Part of a small language model's weights: width 128, rotary positions.
Each number is 128 + 32 x the weight over its row's rms, rounded and kept within 0 to 255. Layers, rows and columns count from 0. The size above them is the row's rms in percent of the matrix's.

# layer 2 MLP down (transposed), 320x128, rms 0.176, rows 268-276, columns 0-127
size [103  84 104 103 102 115  85  91  97]
[[ 76 167  92 110 145  85 134 185 145 105 132 142  98 165 103 135 151 101 120 148 109  96 138 118 195 107 156  96 142 124 115 141 118 117 142 157 157 184 132 138 140  74 171 142 104 122 140 145 136  49 115 134  89 137 144 167 131 159 126 178 124 131 123 158  39 152 122 124 154 189 167 154  93 125  58 111 130 100 107  94 155 110  89 111 115 129  37 209  99 146 105 123  76 142  86 134 149 197  74 181 120 100 152 116 157 166 117 153 125  88 130 137  93 119 143 160  81 142 113 141  55 128 167 112 134 155 145 153]
 [ 91 148 106 140  89 148 154 111 182 154 134 140 155 137  68 111 100  92  79  99 150  86 130  82 132 116 113 117  65 149 121 108 122 114 103 140  89 180  95  90 158 104 121 199 139 119 119 164 180  84  77 186 119 121 154 180 133 187 158  96  86 225 114  90 100 122 138  92  80 127 119 129  97 106  88 117 161 128  99 158  66 137  94 124 155 123  45 128 140 168 149 144 106 149 112 118 181 109 152 145 148 117 140 134  89  92  90 155 106 184 127  98  94 116 127 119 100 135  94 141 172  94 155 109 155 149 128  70]
 [ 84 142  68 129 132 138 129 148  75 158 135 147 178  53 141 159 114 150 164 146 122  76  98 162 166 147 103 134  97 147 221 147 114 157  95 123 202 201 146  91 157 144 104 114 156 120 120 115 128 161 125 149  83 148 166 159 124  89 152 123 170 103 117 106 129 141 148 161 181 113 167 124 128 104 125  89 124 114  97 121  94  97 121 104 140 122  80  79 129 125 150 129 206 116 151 163 116 113 154 121 145 125 163  83 174 145 149 182 139 186 144 122 150 153  68 185 221 148 102  96 112 129 138 136 117 173 164 143]
 [167 110  92 136  75 140 117 118 103 135 120 203  99 199 154 186  92 140 127 109 106 129 189 129 111  88 164 129 192 147 140 111 174  88 174  90 163  96 135 147  69 120 153 163 146 125 109 133  95 135 102 150 130 115  57 143 100 113 122 173 123 105  93  76 175  63 106 150 118  89 142 117 106  51 157 100  88 127 134 129 120 182  47 133 120 129 125 203 152 117 120 160 138 107 154  99 129 169 116 164 157 166  85 163 124 154 140  85 184 173 144 149 117  94 164 138 160 105 127 117 104 129 155 153 107 154 130 109]
 [102 103  75 147 140  92 113 129 150 139 142 113 135 156  97 161  91 135  98  94 151 116 121 188 177 141 124 117 108 154 144 118  56  94 176 112  96 131 133 108 140 155 155  83 109 160 134 161 170  41 159 186  77 135 117 108 127  80  86 114 147  69 165 103 148 127 164 115 143 130  60 198  96 113  70  85 124 134 167 131  91 124 186 136 121 120 206 162 159 149 130  75 134 134 136 117 109 169 116 186  41 153 143 125 107 137 139  90 127 158  56 151 105 119 125 153 124 156 128 162 103 150 116 102 136 120 143  95]
 [174 144 130  88 133 132 138 169 156 108  79  86 140 154 105 128 117 134 104 157 182 145 121 157 129  88 124  64  79 130 122 147 152 117 178 145 144 121  92 127 154 135 134 211 113 101  90 145 117 117  99 109  82 142 142 152  57 117  80 151  66 149 135 132 164 184 128 189 149   9 178 155 119 200 109 175  98  84 132 111  94 121  99 171 117 109 123  92 153 142 143 167 124 153 121  65 141  96 119 112 147  94 128 127 168  78 139 109 112 124 115 134  81 143 102  70 186 103 106 119 162 106 136 136 162 139 138 139]
 [140 102 137 156 144 122 111 210 162 117 111  67  68 129 142 119 101  77 119 118 170 208 107  79 117  95 137 119 107 189  96 121 127  96 154 159  69  97 111  70 210 169 106  88 119 137 108 145 159 158 112 150 119 108 130 155 143 119 117 112 107 110  81  77 148 147 167 134 100 135  82 131 148 134 169 167  93 134  95  90 146 121  63 121 136 130 142 142  54 109 130 122 132 197 146 108 121 121 121 152 129  93  82  99 145  97 161 159 155 106 161 134 102  66 109 162 147 101  79 156 167 166 129 109 177  95 182 125]
 [145 151 117 113 110 141 154 138  95 191 108 136 132 110  68 126 170 161 158 111 126  98 120 175 123  66 153 148  64 141 189 123 112  94 141 130 177 164 154 156 142 130 146 131 135  63 104 157 141 127 102 169 115 122 148 143 173 205 151 134 180 136 164 135 194 148 140  87  58 105 134  81 130 130 186 209 161  64 106 120 129 102 127 127 124 200 136 189 125 125 178  88 111 163 126 141 115 174  77 125 162 145 111 130 104 121 175 130 129 153  66 139 113  88 116 162 131 132  98 109 178 144 122  99 112 149 170 145]
 [ 97 126 162 106 132 116 164 114 123  90 136 148 113 165 155 150 122 146  81 161 156 158 129 112 130 102 201 137 135 110 103 174 139 153 148  83 140 189 140 133 147 151 145 131  61 188 107 119 130 162 138 168  94  92 192  82 137 104 125 133 104 181  97  86  78 115 121 122  90  95 201  73  98 128 101 126 176 139  95 114 165 187 101 166  52 139 118 112  87  78 107 167 109 158 131 139 113 154  94 159 166 132  98  95 143 147 182  25  87 135 137  84 151 110 107  93 173 116 140 154 112 121 141 100 126 161 127 123]]
# layer 2 MLP gate, 320x128, rms 0.2, rows 269-276, columns 0-127
size [ 81 118 102 106 115  85  79 106]
[[204 151 164 133 113 142 157 178 132 149 106 154 109 118  98 136  94 124  31  92 140 145 101 153 105  88  85 128 127 120 163 176 154 170 154  79  91 147 128 107 162 134 153 124 132 123 140  98 183 185 101 132 119 149 128 113 100 103 140 147 131 127 112 204 158 160 118 115 129 120 139 118 113 106 115 111 133 142  99 155 124 187 164  74 138 132 113  79 171 136 192 142 108 124 194 133 137 163 101 111 137 112 170 221 147 142 109 146  65 170 163 146 155 146 173 156 123 101 101 102  48 108 129 136 102 118  67  70]
 [229 142  88 130 173 112  94 165 181 131 104 122 120 164 166  88 200  83 187 138 107 116 124 110 137 164  96  82 129 120  58 125 113 126 115 115  87 135 166 129 136 139 193 128 100 169 165 158 105 141 123 154 103 144 139 115 156  99 127 153 176  85  75 142 133 138  94 140 162 107 108 103 103 162 175 119 112 145 137 126 145 198  74 145 162 101 124  94 124 138 161 146 119  80 121  98 117 132 122 159 120  69 104 124 117 146 112  90 103 145  87 120  65 113 226 118 119 162 135 196 144 153 122 139 147 105  70 113]
 [193 142 123 112  65 143 150 134  88 150 182 134  75 129 149 114 129 129 166 131 129 144 141 148  76 107  89  90 125  89  97 148 143  70 167 132 114  99 144 178 117  90  96 192 129 138 135 144 111  67  79 159 148 121  93 156 118  82  65 165 107 121 163 153  56 162 145 101 125 101 157 155  83  99 157 106 125 140 111  93 105 179  67  96 116 118 139 137 143 122 139 146 194 119 133 165  72 151 103 130 116 119 148 111 152 136  40  80 118 101 103 115  54 127 156 138 140 174 101  80 164 165 146  83 126 118  91 114]
 [106 161 138 132 119 111 107 133  95  75 123  72 137 104 134  81 144 104 191 133 131 122 120  51 127 119 168 142 187 159 174 125 163 113 176 173 175 153 161  86 119 131  70 145 118 131 162  79 106 113 160 154  91 151 126 109  64 122 152 115  82  97 116 128 126 111  78 159 125 101 153 138  99 149 167 196 148 136 128 143  91 156 129 115 167 167 155 137 138  63 119 138  64 119  81 165  80 112 108 149 115 191 139 102 121 135 110 155  93 143  93  93 131 137 183 146  74 105  58 100 180 179  88 145 135 162 100 159]
 [123 152 103 208 145 122 139 119 133  80 102  84  95 115 127 168 140 163 134 145 114 169 153 158 105 127 102 167 106 110 122 158 135 117  91 168 169  70 151  85 147 160 178  94  40 158 158 148 145 129 136  88 170 142  60 109 138  94  74 116 152 126 117 124 140  85 148 118 188 161 114  73  92  91 158  94  77 156  92 176 137 188 104 137 143 103 106 150 179 151 122  66 213  89  78 125  98 182 102 125 114 107 130 135 121 108 103 151 114 155 123 154 126 145 127 132 128 113  85 143  81 158 100 188  98 143 114 132]
 [111 118 142 178 144  82 140 145 106 157  98 109 113 114  85 151 118 120 111 109 181 183 117 141 161  80 161 131  96  89 139 183 114 135 135  94 114 101 203  23  97 135 107  89  97 110 113 157 225 131 110 124  71 121 162 154  74  97 134 166 110 133 139 145 129 144 109 125  58 114  75 161 133 145 150 191 117 136  73 120 168 114 131 119 126 138 132 124 166 118 177 103 117 130 140 103 121 115  85 129 161 135  91 102 188  96 133 155 145 164 123 131  81 178 126  82  99 147 141 200 141 130 112 119  72  91 133 162]
 [124 142  85 102  71 101 136 159 129 201  76 105 131 167 156 136  63 118 126 105 129 171 126 101 100 120 111 106 176  65 165 131  87 183 105 172 143 131 102 115  99 149  87 135 124 136  92 128  93 145 112 123 113 128  67  94 152 163 130 143 171 147 111 124 160 125 123 156  90  90 103 135 115  82 146 114 160 165 123 181  90 209 129  94 154 204 148 109 183 126 156 167 168 140 163 141 170 155  89 160  89 141 119 190 110 153 155 161 110  82  76 123 127 142 176 113 163 154 116 184 165  90 137  97 151 163 101 142]
 [109 149  98  67 169  90 157 166  93 107 106 104 136  96  90 110 147  76 160 119  87 158 159 123  97 129 131  66 140 134 118 107 135 111 200 135  92 153 187  92 177  85 135 131  77  90 121 170  69 132 110 128 141 147 143 153  94 116  97 149 148 119  98 107 108 142 161 114 174 139 105 141 108 137 172 205 140 133  93 169  65  83 210 158 179 120 123 152  99 135 144  86  89  96 138 117 112 106 127 138  83 156 122 218 118 169  68 149 124 180 126 134 150 137 139 134 167  72 131  92 155 145 103 156 143 133 113 143]]
# layer 2 MLP up, 320x128, rms 0.2, rows 269-276, columns 0-127
size [ 81 105  94 101 123  91  84 105]
[[ 84 154 142 140 109 200 115 182 100 151 149  83 151  76 141 114 133 124  97 118 159 130 112 149 141 110 145 106 124 117  89 146 101 120 126 125 157 142  63  98 163 153 169 119  40  68 109 144 151  42  92 142 115 129  86  81  98 156  85 120 155 132 139 137 128 125 105 145 152 117 162 187 146  70 109  99 106 110  85  79 109 131 111 109  65  65 168 111 115 190 147 146 119  93 172  93 116 189 116  98 164 119 126 151  76 131 149 131 155 158 141 128 128 111 123 147 132 137 148  91  58 136 123 131 149 205 184 117]
 [168  79  97 166 153  86 127 124  73 132 120 117 124  74 130  65 177 147 153 185 115 129 166 119 142 142 173  40 107 104 123 152 137 142 129 119 138 161 186 101 149 131 198  78 129 163 184 132  99 113 106 117  66 132 173 128 112 120 146 124 126 150 110  73 129 111 228 198 158 124 136 129 148 131 155  54 160 116 133 103 140 174 115  90  97  59 116 107 129 125 101 152 112 144 142  91 138 144 132 131 113  82 147 118  97 164  92 104 145 127  64 106  81  92 129 118 154 164 136 147 142 116  87 101  86 110 148 154]
 [159 148  94 148  55 118  85 112 114 128 121 148  65 157 169 119 153  95 144  90 156 109 112 163 118 119 132 115 184 101  68  86 216 127 151 116 190 100 101 203 120 114  84 149 170 165  87 117 141 111  95 175 138  81 113 117 118 139  54 130 102  92 148 127 128 139 183 110 121  90 108 126 131 128 103 130 135  93 116 113 140 168  78  90 118  76 150 167 151 151 175 185 107  99 144 112  86  89 174 130  77 134 102 121 126 135 135 107 174  68 135 163  82  78 184 146 170 117 118 144 126  90 128 140 106 155 145 127]
 [ 85 143 125 173 183 110 144 171 131 157 115 119 107 153 132 147 152 108 147 122  80 111 126 193 158 143 140 110 113 129 116 131  53 108 154 122 140 164  76 114 160 125  86  96  80 168 141 165 149 131 160 194 165 153 148 148 156  60  81 113 113 175 149 104 185 112 124 111  79  34  97 157 114 141  98 108 188 157 134 164 115 135 123 122  81 126 162 125 121 136 125 138 131 105 149 153 124 133 141 127  72 171 129  85 111  90 145  64 161 125  66 148 108 150  67 153 107 157 119 160 159 133 124  28 133 129 146  94]
 [130  96 137 116 111 133 147 171 133 181 143 120 147 142 133  45  63  56 143 122 160  93  87 116 186 144 138  56 149 121 121 124 144 119 141 147  94 135 132 181 141  86  97 177 199  74 117 151  84 150  77 145 112 150 134 167 158 139 107 127 115 105 172 162 170 188 129 155 106  90 137 173 171 165 131 152 142 104 167 106 134 110 109 136 134 184 148 130 127 155 156 177  76 153 184  68 121  75  99 102 143 150 108 113 150 111 131 114 160 122 139  88 126 127 134 106 109 101 161 156 120 102 157  23 112 152 118 149]
 [153 194 130 106 111 107 129 138 176  87 160 122 136 123 157 121  91 101 153 136 116  91 145 104 130 161  60 115 143 141 172  97 148 103 124 167 181 141 110 168 188 140 148 160 141 132 141 127  51  96 128 129 192 102  85 101 169 143 129  56 162 136  87 112 146 155 122 144 136 133 179  91 125  90 142  76 118 114 190 110 147 157  72 126 124 125  96 130  58 184 141 139 165 117 118 115 132 153 151 117 114 149 134 139  89 154 123 127  69  64 155 122 182  66 122 140 136 126 131  52 101 143 155 106 200 173 163  90]
 [130 138 120  86  81 156  78 110 167 205 125 119 115 141  53 105  91 191 129 127 105 154 120 131 128 113 155 110 136 123 201 135 133 172 115 178 168 163 128 126 136 146 108 144 107 154 104 151 144 122  92 105 137  69  97 126 135 255  95 119 182 181 140 105 133 148  94 137  72 102 118 130 156 123 153 134 150 149  95 121 102 131 158  76 153 143 152  99 172  84 133 113 140 159 116 107 182  86  95 155  86 108 152 153 142 136 138 221 134 113  88 125 159  84 108 105 146 119 160 140 162 126 114 103  96 144 186 107]
 [194  83 157 125 163 134 100  75 171 108 126 144 122 193 153 146 117 165  76 145 187 118 123 133 164 142 167 158  71 166 121 108 149 174  69 109 139 177  43 136 159 125 185 123 158 175 100  90 165 129 131 157  88 124 179 120 168 164 163 134  74 166 144  94  90 111 154  88 125 109 117 114 144 160 100 133 163 123 158 103 103 134 101 116  92 222  71 124 171 113 112 132 104 166 107 124 219 145 187 149 138 136 111 108  81 100 110 131 160 122 133 142 128 123 123 158 168 129 116 103 106 128 130 128 145 150 127 136]]